Part of a small language model's weights: LayerNorm before each block.
Each number is 128 + 32 x the weight over its row's rms, rounded and kept within 0 to 255. Layers, rows and columns count from 0. Numbers have three digits each. The size before them is the row's rms in percent of the matrix's.

# q: layer 6 attention query, 256x256, rms 0.0565, rows 151-191, columns 0-63
# k: layer 6 attention key, 256x256, rms 0.054, rows 151-191, columns 0-63
# v: layer 6 attention value, 256x256, rms 0.0461, rows 128-186, columns 0-63
# o: layer 6 attention output (transposed), 256x256, rms 0.0463, rows 128-186, columns 0-63
q151 109:122145164137110156137127152172178127120127148095119138100141098108127197110042171151187119116126121080124146162145132129127123162119170141107099099161132142182133150060137119123128165156161109
k151 104:133163157156180182121178129120073128105145168137139151160186147115154099080079085076187079164214163154119179131054096065091094118154143164149121144127120179102116129144109157152158107149144123
q152 114:166166069095102159151111079148092138143121139153066155085112128157142142105120165124135131171148112149094148120076086099132135166070110140148095138164101140107183110068148119151143102110135080
k152 117:121174131116147107162144112135203139155127119144145190110128169093105114099113081166085136085156190138137120126118146099098149134157076124165064206125162098116168113144134151129172186165172080
q153 105:127169173111101131172096113080131072144150053109141173127077155114046167118065131115128150060110127160169107088087115072142146133114195117190107112095119124101092204164123095102147212132147166
k153 112:171152111117114123118104149030106077179178111143126103099124075147080134132109110094150077124101159135094125123093101134112099167155144147121112115140027150125100153100139102152164115152171141
q154 099:112127076095152136181099102144095120064096178182095109095064147066099182110173130104149128172157129138156129123094115110127182140115131171149125160156120127094099141130161108159145133169131065
k154 099:132120179103148093134110101126145084170199114152114116123138174180120130124109133155118150113082158159094124090160133167104163107129098121144101111193127131159122148119129128176098117191083127
q155 103:067163159101170146133150105138196099069165152164107161126140121117149132098150147147072126081140114115137105128109111065157151102069089156128203145136185150165138088215147080121081091140101117
k155 112:104108146170150097104153118141180109144108165061131123079151110172140158092116118115060131071136117200141050135185138130149099150124081102003160190139124138152146148152144083130155131163156078
q156 108:111108125198167141093149073134108129156111099106104149102120110141105178161087126094097140097131176110092100113174058129049104133126183153109114162159165172117185069123177096081197113097168172
k156 106:101114172146072091061146180153133120137089155130065095152188164125183107069100132130117114165096175111189110094101120043137134141132154146141131083095137144135184136110165118066184205132135133
q157 111:143135172147153118115163079115120149143074094095184142104071127076119162064104083141160074117114154129155177155151116118108122152107154130147102093067104143112090196092158135151155152109118160
k157 112:058159183111129173144113110072125121167166111105152104112121131089123083124098209088162134139154143078141125130084112064139111126126197154122115064134106155109137147075046162049146131118138119
q158 102:111130118132096146138117079104127128161122144134156106118073106118117141124116135114083123104127094202144098163151140092134178176144165108124108112167112125103155144106138153135158115140122068
k158 104:128112094090090162132140106134143188116094109084130138101145132173159098098107114069145140091090155116094116110154105114094117127109141171104146050181083118130145124070121134060159109119159114
q159 121:103134126159113147141121116163180141144060095131129134112126117054144105136103081111144100125158124087145139155161141136113115149081099172100148114083126058056113170131119188137159155132114145
k159 116:187092155149096110109105069186095181123117112233124081114064139104132095088135087113124143113145101132064148085118096146098142126130071203146144089079129123090135190150126173115110106106077148
q160 112:100158091120093121155150107096105108072155181150139163132114122082104130054146148105149176121160084163077079152134104108159133095162166151187102118209112101085185152058123133102132102080125143
k160 105:125151077098170197152144123133131140146115162059121133129095104130132132097118139069144128088189173111138106154111100101114056189080181197182138112126082127204117172090072134107159148151187135
q161 109:103129167154158117175112150190084134104158137036158126134177168142075157126118153125089136108112147144211118120091088156110051145152152147154125182161162141172105138131109210127177065124083112
k161 103:151158129137082055144078097190074162135111136128101128133147128138156087113148103060080153168096134157102165179146194134151139134204152122064159120094145106122180143131156159161112150104133127
q162 103:167112077136134173115130115150157110156188133179104093128040181117094151116128103130110115150163124156135179126133145012130148052108093104131120092128106116109097177113146117173151173135130125
k162 106:101171143065099130190119111127144189163131172111159151145122138085122125148125179184156146100101224134105101181104128129132150172057117120204152125156115234099149157101136139137168123172106123
q163 113:146095117155164066110212149101101121105121140118133164177156147163095097142114128106129101096112129135124108100155133141184086080085180122087141097164154150211153148115075130107123107090092106
k163 117:136129091116137093117111127167048202110113184117162169160105133161106211170136179163089060105184162042158129138115074100123144128095157127104123089111123155163148134096125110133165064066126134
q164 107:057124167149148136115145181101095091165118083097122118143179170132120124147119096107106096157133147125139128150136148116186080126182141107091119170120150153153124121128061147135145072051161126
k164 110:127149144113100055144124114152100106124088138076103140118079125143167130143167118092142133199128111181112162181107196176187140180133206120095142103096132105178173112154102096124098176117084119
q165 108:098153139086060159178142202134109091096146161152103162106086151130100104168131143139096167126108107125097155149100149151126184080153071098152098202130084100119152149149115132131086171125120143
k165 119:126091089108099158162183075199123099116158104108117123127133128122113159118178110175093155153126119144107148138172122128136083147156128131130099141151158081143174137121113143164086102126162138
q166 106:089167125068173168109100132140124151127117061121128176099125160191105126105128166122129151120159146149112113137172124144151157192106146120124191083161201142079125120113113115152168124134111110
k166 105:133125103094156112095136138083173170112136119204104101146105154149115129091138102124096085143118110202162179157140123093136106145142092115104141155081123132108094224104165129148153124189128170
q167 111:136155138081103150085134104133062125150126131129186150098120097105128103156101061127150156092116077163127115140167181169129108121090207140162146076136102094172143105104091082075144112121080075
k167 106:120121155087227246100173123087166150110146147074124111143092133135098130090114164136177125088165186118114106173080095156162040127143099114161105100174161102145110146083121131024135157109176126
q168 115:114142194146162088113157146140172133095152101153148163053161075146100129156117154144105190145146151132120101083106120188078109122166130085112135105090108116146109144098088105093116158150149094
k168 110:169085161106107071139122114158211141097144094146178112124158088138106158133179137155096119127136083179092146153168068070096068122118098147135113144104131130146143119163144085141115111200139155
q169 111:107102083108143109130104130131102143153125140084077113092147109137144110152075086065158113182113142116168168174164102062078141130148131140122168093132112140115119132152124126109151137076099098
k169 102:110151154122202135119095163214077146130122178080148142133137140098132104126109169148161139126120099063148160093096129162107192114161147127153135101132117123154171117152145153089158137139119109
q170 109:099123127094140151179116092205132116146102150180080091066104114079115151141098084163122112103123117140092132118133158121071151156154136168164071068110111158124115179101179090085143104196121118
k170 106:143101146122147199119187143151127140145137120146141105119130098087043137139150130140209124141157121190135139123105162111110147140085098156163128073178099217100155152122127142109134125142138081
q171 109:147147165135130122195091161199146183116140205110144073095114144166117176138142147176127069121171147097160152174135133104100058193099105094149087101148115055130153128109135190138135109130158132
k171 099:132147121137120163119165119133128116134120149098108143160109175161144105121116106121224119132182106132112089147071139088177099107107155090143190123136099128150081118138155084133137153125080136
q172 108:164130114090100155115145123146049160181119119164104191131060088135128112123135136080128180119179117138096138112169077197099161115112132176105144119149168135122067114125154083144116114142108183
k172 107:121121134137114144140086154125083156131162133111074120154128129099087068115081158116111139122134175065091140146127133135079126105060161164145155121141148103154134110088135121065118131110186125
q173 104:109098113103121125077129090157103156114086158121190186136063076114100102108166014120156150138178098097091171176140139129153175121143187150101161154090173115092081104131107129135130104159141142
k173 100:151117164093167147066097126114129118097145127102126122072158088152156098119122140172104199079086154092191132131107106177157162106166093188149149135118095167131133098126102144133122159079105132
q174 107:085126092101123184170188097111125138137124152138034093139132108130108081103098155107130144070128137062077145137115121104147146057119085109083111100187118136150109117087134171082118131101233102
k174 112:087181131113087135175074106159085154151092089121112085164121138149131116155178102160097104168181158132119158125139067093124167159105122183130145138078129171149049094069176113152153174147133114
q175 111:149124133117096155142115097143164166141183130147105111076109195116085140119050145179107194070103119134160126121126078171062127163134105181152112091115114120152173184109092138085116175128168149
k175 104:094110115148131146120190122107172135148143134107081094113130146092130147145055133128180182094178097087102121068103120093097092160165147178120077108109124137125135154103110117088137148134168071
q176 116:133172146165130148134167171074123130110084080125069117203167132115146134146170129148081091131098143079118101185130108081192094095093128111135149192063127165130112113195136133098110135136128095
k176 099:105095141117085051172095111137099111146095096132079160118139081155095205128195102077070139142122139130120116086135126130139140114136096092133081120106133103085133163130133137160077103118071106
q177 112:201155114100115151055127151133084172126143042094137145127091159125177100118140142066181113148076099129097147131078097172167094078139113150138108131094114131102097156084114134131204132134115168
k177 102:110113159145121123171060101160143149147171093133120139144141089120091106132154140122079131081084143177078147141164142126075151107158139109134087108141165098096043145105146179174136106149077115
q178 115:103121148131140151111140129106133139173147119143140157163178151135131079125162074116109117185116097116080103108091110137133058152097089132138137121185145135087132068186108077145133122105073140
k178 107:152121087097100056119168146140133089158106117164125124127079117108097171127167120073117115158093090132152098128208117203164177125113114098111143138112188106080125179229141155099081144108087178
q179 107:105124079147107153140077183127074160034169113094138148122140121143083126156157168139137126085150135133085167115116165120104093155147183149140125104120191143122085131098037146159148106118138069
k179 100:095107111138173205122145163152100109130119194102106156120137133171129120145109133135174136131128114129088117118078151114126102092135120150089111113131119157138114114087108081059124143105148109
q180 106:100107151163207089111095049081175077075172113130207121148054081097126120190129065099114115148159129138102076137117163119077142106153110199140100105147205125107164172193147102103162132170120107
k180 108:128065196104124111061140143138151154103065095153202096079154075136109138073108167116130134087100107108160087114159141136100091146081123173115139084158132136102155145104096213181139113129156165
q181 107:166129122148114087169119112088174158128139084162218077132093166153077099131119193137143124103142138138140100108101129154118145163156175131178159091049096102089127176103121166130100139150147173
k181 106:188094117126099133100119094085093128126093099207133078121110128106085147111151111146124101131130168111109084116105137111075128107124153136134131119161117110137100150075123189128089107122164137
q182 105:121119130144144104100111159150127148142155102120152183170174165148074083111137109192122190128079136149137118135136163151145206126123098156108113097139130197160179108166125115148100162114140156
k182 105:118098079112142173135143154164140095141067182072120121120075139092171195146117156163176117132117055119184115114146144108092096148156078161095171066129195133111160130201151056106139097142086162
q183 102:177127131132173102098187117170075118103144145116119126110060144102135178133094118142169093141118108134178199136159136168109149104081108149124120162087102135109137140091189120116121122151096129
k183 109:139129232176127141084117118107121198145181127133189171124149126168122126080083122151115089105180233119131089110109119143102176092115088158148102089129116094122075163139061142138095097114111145
q184 105:136145135137140124135127137170182137094135121131160109085118137107085145066103135167088122112123113129147165141085113114079115160127171114169138137103084080061124184124151204107167148145136134
k184 114:096091144097110155137123090102180135147109097208097118117107179115122160131069061167168130067128141186110099142098124076102078166141079095197157132084135164140131131122132112127174176181141102
q185 114:069117183132087119076123105124111127147177162143209134126070086162100133110129131120118177041135176146223093153107187085089174154114120164157168101095088143160118121089121150121119114111115173
k185 105:096153154099175207149163103100156152153111127115119141117153096122191104067070116113085152115157173083113082192134121148130070170136127141147126153107136149161120118065131081045108158156167083
q186 108:158177146074111130156109049131129077054137084132133083171180130181143052130125206131111134136064162138136121169115134055148127139068098097125186074110122099155088142142100144125166156121117131
k186 104:109145131145081120176083137077111160066095070153090121149102153111125160115148113081084112152165159155118156114198123114130057135158082078072172135111184155110085165151168097180101128138083124
q187 115:126154145090171125174088161137107137113073141134097096131081173083106116137121124145119151179131159124068119166139089202172106100126118122120159112169123131167102113103121146094147105087124121
k187 113:070161120148150073190109147128150111124071086165094123161109169064103124129172135143122119142133116148136158119144173139215110116132123080103188122141114115104146073085123096166141144107065111
q188 104:155096136091101164180083117152132158084084169112178133215110092117145154111109113190210140103134088099112137080118137162134208144149102105159132163178189145081099084156130130122131135105147069
k188 107:140128133122129171120151179169179119153171139131136163047149105146143115145109142128202126142167085050138151077065153157111124112136111196151126150136133192126167123135122067111155105145152110
q189 110:125132141108087107176139090164123042181119150167143151067089091138076136133155112179121052105132110095156119085095156121124113105097155132153124156120135116112118171157171086148153157188175115
k189 107:109131127104109211147095107139137111099152132126118142122106131141110123125069150117166086097096106091107104099118120165155111181086143149145124102181094138049150104128114082101129132145170075
q190 103:129144118119118088092143101089206149100136134165191092086080091174106120156125194181076134158138122126176105144132129126139097095126146185161172129138126081126212129128115094090047122085097187
k190 106:145081141155075137141191117132119144117125094158119135132104106125095163080101092162173159069062097134085098104162168120113120140091056085156125119082128089123126124161129086149092122144114121
q191 107:083121117059138128130119129103051108134135087106125116112093117095090125114149130137157094098144092173173133185064130120159106072165137098135125141076136141121162118138184123162168141102103092
k191 103:138134121116096088060112105114136120147124138143101143129140101133071094138146137124059168148151146100134096108152177168109118151114091121138088100104169073131164147128072086192135132117116093
v128 105:077129124066105126132119107114083126086123099125143133155096112131104128142092100132157105106081145107167114150129159132078188085155091109182112093128130156118101133136105137106108124115128151
o128 111:190101145168121153143118145166126084102143147096105150076171138188145187160182099090106105087171093143128159142116119101147109144100159125037122168119093103134147091117141133147084124084112125
v129 097:113168130139167128151153117158143127060100184119157140085102072112073120145150110099177128091074183113127140170146144166112106151178129130111177132117103096145128136112159096147040145077125130
o129 100:127135133095144148110095148076157115095100096122164099119118141169137178148116101173127149089121176172106168076101129089085108103113136191156098088149162162070078155098168121136145180086111176
v130 099:101094107197108157157111158113052096130157096151162111144143157137073091126082162105096129056152081164144085089112153117117128098193154131166092123062142142128081166162041149175121172157175083
o130 098:156082183087096150107169174150164132081101155152132146113189133125186127111148131120105125159112122093106113127125098089174111121099147126167080100152099140181137168102151103108129115116083123
v131 104:137134100163158108115157148134078059138122130136150116150111144148142127157106101150140133114186150133149153190136092151117142119098130138088125162124145092102186142065152140101088049184150162
o131 102:163101058085120133171107111077129105071104113109129153106127147131138180162164125118146096117110114132117143090114125115128170162152165079149124101088095099134150130112123121130190133125105107
v132 092:084084083203139152162080139113118127131166129161153216140103182124045141162150182116137145098160105130083126132118183085128150132148078170129124147123142146132076116106092119154078103118089121
o132 095:192101098093160152130195113157079202077146119167133113140128125078136147157149108142153159149125105110139095147166100156150131151072149098101117119135130156171120161113130114114158126092051165
v133 103:077144102089171078113119130137104133122187094143223151108086189159150149218125105155143115175115141133129181119144120138194134134156161110124116148128108125108221143129110158122164109143155175
o133 105:091195164100116169124107093099123117142108182152081072147136125152090100103107173087062131153168135123127145183143151114111091186066090108192068070098158131128115173130109145100124092185202119
v134 093:156104089144141110112124147100098191110122094144166115191143101073113074148163154167166088130139162098129137118136093071194161117133161101172101191148193217133115143082183114139128110112158114
o134 092:114098137098097106130142127153149097116157132160093115106114153133144126080162163158111148172195118126141132064084145156200145118092063130086124156115126103087121132155106102126121168143130131
v135 107:129110111180156155182102072136138087109148105178126246131150095126108139114154110116119091084101118142097147148101113148099084127092135156074049150067072122123157100157149090130135064134162090
o135 107:120115128107137098146121161116125101124147107136131145136118155156136156198110162112144196157101136134101156126151147102087132141176116126157152081171099074186101152138098052116149109097157137
v136 106:060145085183105100149137142158169146128175103147187150135132116209155065124157139145122107129163117128141191146078147092146136116149144129155094088092186119110120179180076115122150156103123130
o136 099:102145182083135142140130114083114143142099104141135134129152131105131139158145194091114165155136087074166094137116118165199142157169110136093128130149123129159152148149138120072096099179194148
v137 095:121135180116089140095115135141102083108113143114120109108113034063156093173123114170117112105133125122124118098122194085156137156164105103123131120104134109134103171119150141134116164103106149
o137 096:161188084113132061139198134140078137143131160101077159158148138174116155142163143112170148109179152102183077092148070151195140140091107128079116178152121069100047109177105109140136161175136126
v138 105:130176160120088142167093100148153169103138152113131128136118160181142148166147129157112164119118125161150161093089082200082151062139137137166110165144126070098109177148058144078187115077108125
o138 103:125181108074138067140080099087121114092106105124149098148134157116085072112114111100093119192113131056174149155151106135166077136132120081125082149148170127127131104109183092093137080195156108
v139 096:134116102178117122072134155146153160054135126137161109081162189195126178156167141102140047056130137099101068143144130106107115185107134141117108126098123078100134122122148095113118133097122130
o139 096:105128115085122099096067098155119190105123098147174153146083123130109119107123163156113121156161177157115127083136148085135171145154115181136123134106170126091085158140091182115092169140129110
v140 108:158157114075147101149124078107091081173150129120132144120118110131165188112171165127152158158143075131100134081126081102110114117127074111116081116144168161155128140131128177128130161116153216
o140 108:082091107148102188143086075144090124142151144091168129081126088135160082125113103062120117178132091176157129144133147131148130083146141113117185105127143097138142123125125139141129085140092124
v141 099:098130096114091089140140128149135123094087173176113141124084111099201188152135099144149124119150127114148109166116143211138147111172152163091094155094118082172097116126164164088085117131143117
o141 098:118117094162117085159080113164147086177077093130145102110169180142122118174143109201142178114101116141155135169149130091201155232103143116165124110176096121081143117101116156154151099154112134
v142 105:132113094152128087125149084160143103169061106133149168091129141193129127132104142099087049041172142090147154099118156122153078127138108118102092096153101140151088119112084147120154102044106124
o142 102:135117127143129228171151134178086135121127169176200150078119098143104119055120132117102108102138152147099102164141128116056119100168101161164141134082112159119138111132105120142152122179213159
v143 103:134137164148089142132092137102112132166093120123176100110106167229117150085159121131153120100159104137084104157157109100086136123095129189153112149148171163144142068092073078161186114087108120
o143 105:075118147114076122080142111103137218109147134128133115147126090131164135128142169176179147199129131145148117202099117157179158105090094157135136137155082123133115121101133162142093144067092141
v144 100:113114143136137164155118122131163112124194163143134072178077102115099141121159155123145131117088114094183136116135133062098144108141165145133086161109140103103113109091095145146139091153144118
o144 098:187127032095151075048142140132112176132057074109140090091176194096140125129138106112105118141067116070115113118116156088175076131102114110073111169189100131157150109101135181204131107130117112
v145 094:107093108133114165117115149119110151152115113128140162139138192142047114119112104159127126134134094106081119114114131086135069192139134101126120101089103089185109164093127141149148110100097145
o145 095:130180122115146114139134095161148156151064114148114062100148144142154142132137171112092152137086117079148092109063043161153122095148108127120146148181138135213092129162113120114145089135114165
v146 105:119130056140151125200094167113083105145176134124076103143159093124132111094166156057128092109090149123129164138152164117158108125161084186145110101132194142135160103181127194106097194136134126
o146 101:146134135172114135123200183118140119086101162167133155144110142110110136159091119164114137116131095192091150119151069102140161120088097080154113147157100137115141180097150094204105130153115161
v147 096:150133118127169175120117100077139124136121135126161147129137187138097155092119121163163170148137142083143106096163127159130169055087105145126171138165127110129166133118088140145121121116099145
o147 093:106137147100080091096177099230169211116095111160070117124128107118154066118138128091127107136129182108127105071079070097109143173113143157081158124183165159143108142099150084161134131139164094
v148 103:092099091185082108134065159128132219113158153113137209131118138182162116114123164156116118093119157135120146078110109176151142203118153159135124128097103098156136135177129121122136125128142093
o148 100:106118187073092057109096140132195045130153120171130140133115148155121087031110128107120148194120121130119128133076124085095154163140090139159124136191116132159084150119105120111143140213195184
v149 110:103120137132117143047091178080157093101215154188128083143142076163140091114135160146094108108104133118161128116175099097101221131168145157107101110100120126105112125109094138168093166162149097
o149 111:110107100103152108127165160122098149073073151099086128158124153143085133157141114150204124099158157111058111095123144088181191152085182133079145153139110118124138171148100135113118088113063065
v150 097:144111147158151100175177104102103093224142175156116199139125144093081141141116107088136109074143132120131094121152089077134081139091106108083138167082092201060164099122107152122129105096137146
o150 096:197070118173071165168106125148136131116100115108148131129108113145095129136118114090185105141160135124152111086122137092062119114163124093170134150116096064134090165073118095167084112147068117
v151 098:171148112096162150083145106101146191097040108185130121111118079162148144139140133188176075132132142169141107111094189139127096138147144099163206117115117166059119129171085129129107110133119129
o151 098:144104149138144109162117127113142104148187079118110133193096120070128089104154162059109175110170124070108122103129043107106100163081146179080096079146104172111099128140112168142110146104168104
v152 094:092140132132092134180075137115101132153108082114115160115201139144169151132146137129159108123099114113106114101114135155137139191105069137171128100128146143181115146167120141135118157094119132
o152 093:106135113133141164148143181117184051137095139152129184127118194104157137115129150054140107100120118155103152169092114111154146149159110175161086160159101135112138114039145068167134148145140134
v153 099:095160126147116163076129153139195117126126144087201165065138136176072080153092091158148127089175086156119099155139082187090106107138132122125083160083117087141174152103138107099193096138135192
o153 093:136123177103079069117114110119124120107140077174118114169143112156135153154147101134132216189079189117093143115160133116110137164184134114132112164149163085154109127142147062112187116103143137
v154 097:119082152132157142103141073168156164117173130135102085122136131132128180155155101150139122121143160132106150130114124120101165108124163117126101133091124149095120092137137150148105064156193120
o154 096:128055122113144127099082173083119083097154142129164119089198105077168124118110161169102112115099129109119152175160139136137126103125158141098163131135153132119111092036127125123184152099121122
v155 097:130081119130165119057106116088124099083111156118100151120136098106096133141121108121129141069125088114091140137132147059100121142159148131150174105140113196158087171106117155152183118095149102
o155 097:131082104115107141105089140157164178151143127132084130157140158168105069093108141136122174136110169117127073141134116169148048107129129146107186133134078070118142149075165136132115137158152130
v156 098:200066080069081154140078171155144127148167097090107144074125028114139182134146099117169117068126116111143138152133101146146145161095048105043101147102139140155104106148121147106130127168168091
o156 092:096084174132127079087126146123147090125109120155116167158150187091193156112112107183125086115148132147103149162193134132094119143133129140079138151113096109105094102100139116127106117115110145
v157 097:118132128174080124169146125139098126038137163140118099150134152125187111137145080089124149133116152140145153138132103159133184162180104147145119148090151103135152106086194099065095130142067136
o157 100:135120143110168178120104152017164120190178126105143171106140143115074161135099174169151104083116111115135178172144142104116139159114143128141098126129201204163147131108127126126175079162133131
v158 105:115195131170116116131121120112123107125138152123157105079096096147090110158098098153122100122154129150115126119085097126160151102139098191094114092161167142098125171107155157106162188103101140
o158 106:131161090110133166113108128155079127152103089155140136089160166162099147153124135098140183152073090096149125110141098092112102119168137051123108212137127129164129083159149091134122113145131069
v159 106:170108113137145157150106112145157186164148127109117113075208101150161154142114121134111055065116144165125120118101140120073122150142088102169132117103136128114176080136072181079093143168162137
o159 101:121126102132119133095120137019102116140162148154117154127105095136158132104123122114086174131129143130163139108121169120074106102152137066097159199085108119141134153162171162165087138142182191
v160 102:166153118144089103111115125129161034102111140124148090104163138159125162101123108079130154065142138110154129111109171113094108172094164190142159137151105186114110111112097135128109131143110128
o160 101:073039131074112166139094156100165110206136141114123167089181174087122092173123111172101146116079129130127157160097086102068086165186163155149116107106152059140126182106138120114134116124149114
v161 095:134151093154170030101169140100096124166091120099081160107112135138105113121117094093135197165120136087146126172130163133142148090150148110074136141143096160118068195136128124133197136148106082
o161 095:145142127142122139147120103143137078087059141129197111133087124110058161133078129119100139063124116117139140106097065058075116167164115220158184150139096100169122146105084121089160126116127078
v162 102:178134213094106088103146115138148113093118210160078126136080149091103190090116147091100140162179097108160118162148090120043093127147136126088139135109119151102154125130163094059133146141102127
o162 106:119149096105153135109119142166101131087141120096157137098123088117095099168126122144135104139109143108094135135135149152141168055102174124185095161159172133122111131100082181106152093137083122
v163 100:123114174092143165155110081137134126118099167097003228129139130104117187116143129078137147137160116109104110115123131206167113122175097173118145133137177190115184137158144118085129100161127185
o163 106:129156103189129104170204091130102143192120124126134051181080094090171058148109095136088164137150126143095157130180172149098080122083125117161104126135115126156163104089156100123105125124141164
v164 093:126136218151159116139103121109098093116121118128165159094061144106076069131108094170130146115116123141153060152112201153078166103130125101078132123154082093108145132134108155127149076211119177
o164 087:146173083088068108134167148139194091152130098178119115130106129114101142099106153100123175145106158102148121131164103105123115176088091138131147106135070131108131140125114148069113138105139117
v165 093:105136129132143117103101102127133116109160117079123082151070104162126132150122065149138097126114168158173161184101065175137102096113116133103118107075121156155168134124208164064051090098166187
o165 098:071091202116115128174159189057110132121170134134143131091147127115159120189133175128103148124173129099144126111114180151131139213114119103116116107136122142126096172157132145135150068152145170
v166 099:170156105098120138099135118116097146175167140049115137126155089137106125125147130073134126116128162141116128174136138166089131116144046091112181133167128128154140158147163166106076151149155132
o166 095:121123078180204138138092124128156130095088098107188158146158115169134132148083107169163089114145129138201133155117131145102210081119156160104120137110029142121133112076125102168090120115115085
v167 105:178161130131112202114130097101096172198171135102093140164140109113098145150138145082146098164095155102107157133151151166137134126180134183104165107150095124122173173100134118135140133117159149
o167 102:152182100141129134124193162102121100087079101105165095059125138101165130162096125162122146116091107170171112120122147167125211120088125088087134153153112144159124090109152070087097103157091131
v168 103:130104144154190142132165127116113162142147144122150152175156114168104114164102127076121100103078134119118113122103129154106147198117130177157123108142175108166046099183156137102086124118144135
o168 101:095125124126120069132179147133138152156130095171172183130152139177118111142105182131126145081121175155091127130136155149099183122100077117113111179187094180134178124113173052163117086103067141
v169 102:127149115189109130134125101168134115136120166176115135171125169140119125119150139072137096184175145094113108148100112062134105185112116114069136106128095159041159149209125193159123146153157115
o169 100:109101061086156123128168104071138147129136106087127152114146054143098167129152093175118171100147116103095035092152064141090159082160182156173127160077122124135110176080105101161162137123109090
v170 099:131156131201128143134129122095180039148168114131078135119120166133168077093155090125191136104160135135167141105119123135168151143145117144122141127149088184118117103176165060158114055101130128
o170 102:105096122166165120157150125066093142119157101130158127170151152101146141132128181166146086141168092149067103131087143129133128108125155104205178066164102114098087114119127122153121153124131107
v171 098:124104125135141194108162106138139139115083078132107134146109035138134137153113094141109158125109173172087134093158103166095130199135216057115114146157152165172081097149133149136102032181109145
o171 099:181092125145103132200116176146175111141125173104147167147123164121096105111117164146113157117155086050175097135161125130142125103074086124133135154108094153089081141133090119080093170154129140
v172 097:137130092156127113162093073154149141187153077128047133094083137146089130222084118084101188147131139158095095108144158154141092087126139101105113192112145077083152136107099124161126161152122083
o172 101:120054111139117121154168149071129100130126138155122119149131177125133140119077115115161162116077068080179099128171104114055153155183158192095126118134109196180137135039152106105146148079127129
v173 106:187113214136100174093107157130134095091113110091130117093108141164099161090109128168146134115114138163126153230113154136088079128117075128161119150107089167112081121178166073145151076145166155
o173 110:177115164133221163143093123120050160116127089119211084186082145104154108131135148124103111121159243133086127141117146178142131127085106168128137082113152143103089150139200125101128108124129112
v174 104:121121099136094092127109192145113057141115144149114137105131111121140139112103177091062090142124122176153097182150158147172126122125152101038192123106179169112141101159130126116130119114093091
o174 101:145095096209124113122167142111142137092118149086112142156187172136084101129129068174200154061134109134154171098141120119035178157173167209195164148119114123130149137102112102170135135130050098
v175 103:099126090131124133116164101138123055130151190094124099102098224161151122140100151131128132126164165198134212110143121133198094051124115132123114109126122126105133142177123125106080138131152146
o175 104:157171112090156123159170156112118130095154119125121107151120129087114144215144132095087137127123146141196113171133162124071137077121212146191080185154138076099130161116169114140098095139187110
v176 104:138140079102142136146143075144163214077104119132156129141143141105177096146132113121124092094148142093218087099108124167166120105099159078116115162100154103077139114142114127173140165103060169
o176 105:111089110072147093098119063124185103103173127124060129131185182113085148147159098135075124151109133158127103113075112113058150175190153172116101117174068127147096195084149076135172150148161082
v177 093:106129102117127122152157147149172181099168116143117152121199132130109154130113122040085152192141144123095143130154095134143128070151120187145126095120123094092147120134085125080112182127102195
o177 099:123169119127164071100180122115141176128096127119096059095135149145131105146183096135146146142112132127152067124131105128105187212139198077099125097144133188145155118142179102119170180158141175
v178 105:157114094122095121160108075133144120165147172130099193063150108103169163159079159123114129082130153179132103158160108094151086173099092141115141155122189135118125126163130167126142153107142096
o178 105:161086102134121143139148137139107045148167144153142191142101138126142167162180076167166117104098119166187143159128122123112160074163110139122102154078039029109095174124145088159087119142072132
v179 103:022137106131112104160152129147121158133128122135074141175137111074112167155140112131129194147120089105159144117124150110159141181159204093122106172133177149146128148145163073114119096107143141
o179 104:113140074116222080142164110075141122110151142092103111134152141110125098122121162128179177107111161149142087140095159104156201152088151142129125126127139122221131093181106093116157093138063164
v180 098:064183102158122084220126079150122131117145084136153107154090153091116177170076082120152085106156124100136120131132141123164165087149152047141089145120163138127148158112111173135159198113100093
o180 099:194120146096157161158117140124149047076187143051136179117109135138195109100148143118094160112099098153182166185150071097152113148163116155108094147116103123177095130113132134157153116154171130
v181 095:090096072153159130094195145129187140078151142134102169132175111110109152143061107102131141159092153118100161140114089186125110156101119119145163098171157107161140096127126106168080125147148168
o181 091:139060118126066140143065094165126127156113106159156082045090117158090120127118153158163128089191075085137152133174208136086134126118121085098137086095140199100131124159154164119144189140129185
v182 108:120158067156159118168119145153120058125117154098105136174145188209107152161150122101096136126105134112107088109141200132151132114165139163179124153125199073145106188128132114141130129087105056
o182 108:146137121104140183159115106116120103130129094173119130135085160118094060137093111189104122097099078116171091116111097101141110150181110159073098140152129177171214182119129082106173174109141109
v183 091:133156126161092129148121143209174099118168102143136112106098058104177093118197175121115080151151097168114143081177142079150116123160167121151123094119087139136140176203075196171140117156089136
o183 092:146166137113107145110135136112138074100161170060103134121168148144135080128134148118148167170113121104104091124073131109163070139148083137162130129156144122107170108102092151096090166125184109
v184 100:163149206140149153106147129115133161098122138121108139081127169106157180089131133148079161086131166128177022132111094143128071105187140098104072159101088183100155048093140136157120120100149189
o184 104:104065060138106108129103122132126129152117131142135137172147122153108081135159128114109126209158057173053158076138229164104162128147150130187169093174128078138097177137079128116123092152127132
v185 101:129109210142129151148102080130080131116141109104138105118090126152240135124044049094104115161160097142152160197109092108112166143157087145166100109099176117160109135155111113092178104106132136
o185 101:127152139127169156135209151083083103145153162099119140183117146145125121138150164122111109129076149103120103122108133062201103080121142103165183184108182084134137092131150122217131120176166143
v186 095:169124157136128161143140124152154116104052181092088086136186120149148123079143123140147169072147119144098163118109076121123165156162162157082167104137117181102152123088175162107119112154154131
o186 092:155071152132118073167171135079108140156162122096126150136126179179141105161154127146121155149111128120151130144093093176115192106117130093187124180083131049150115104152109140098158137109113147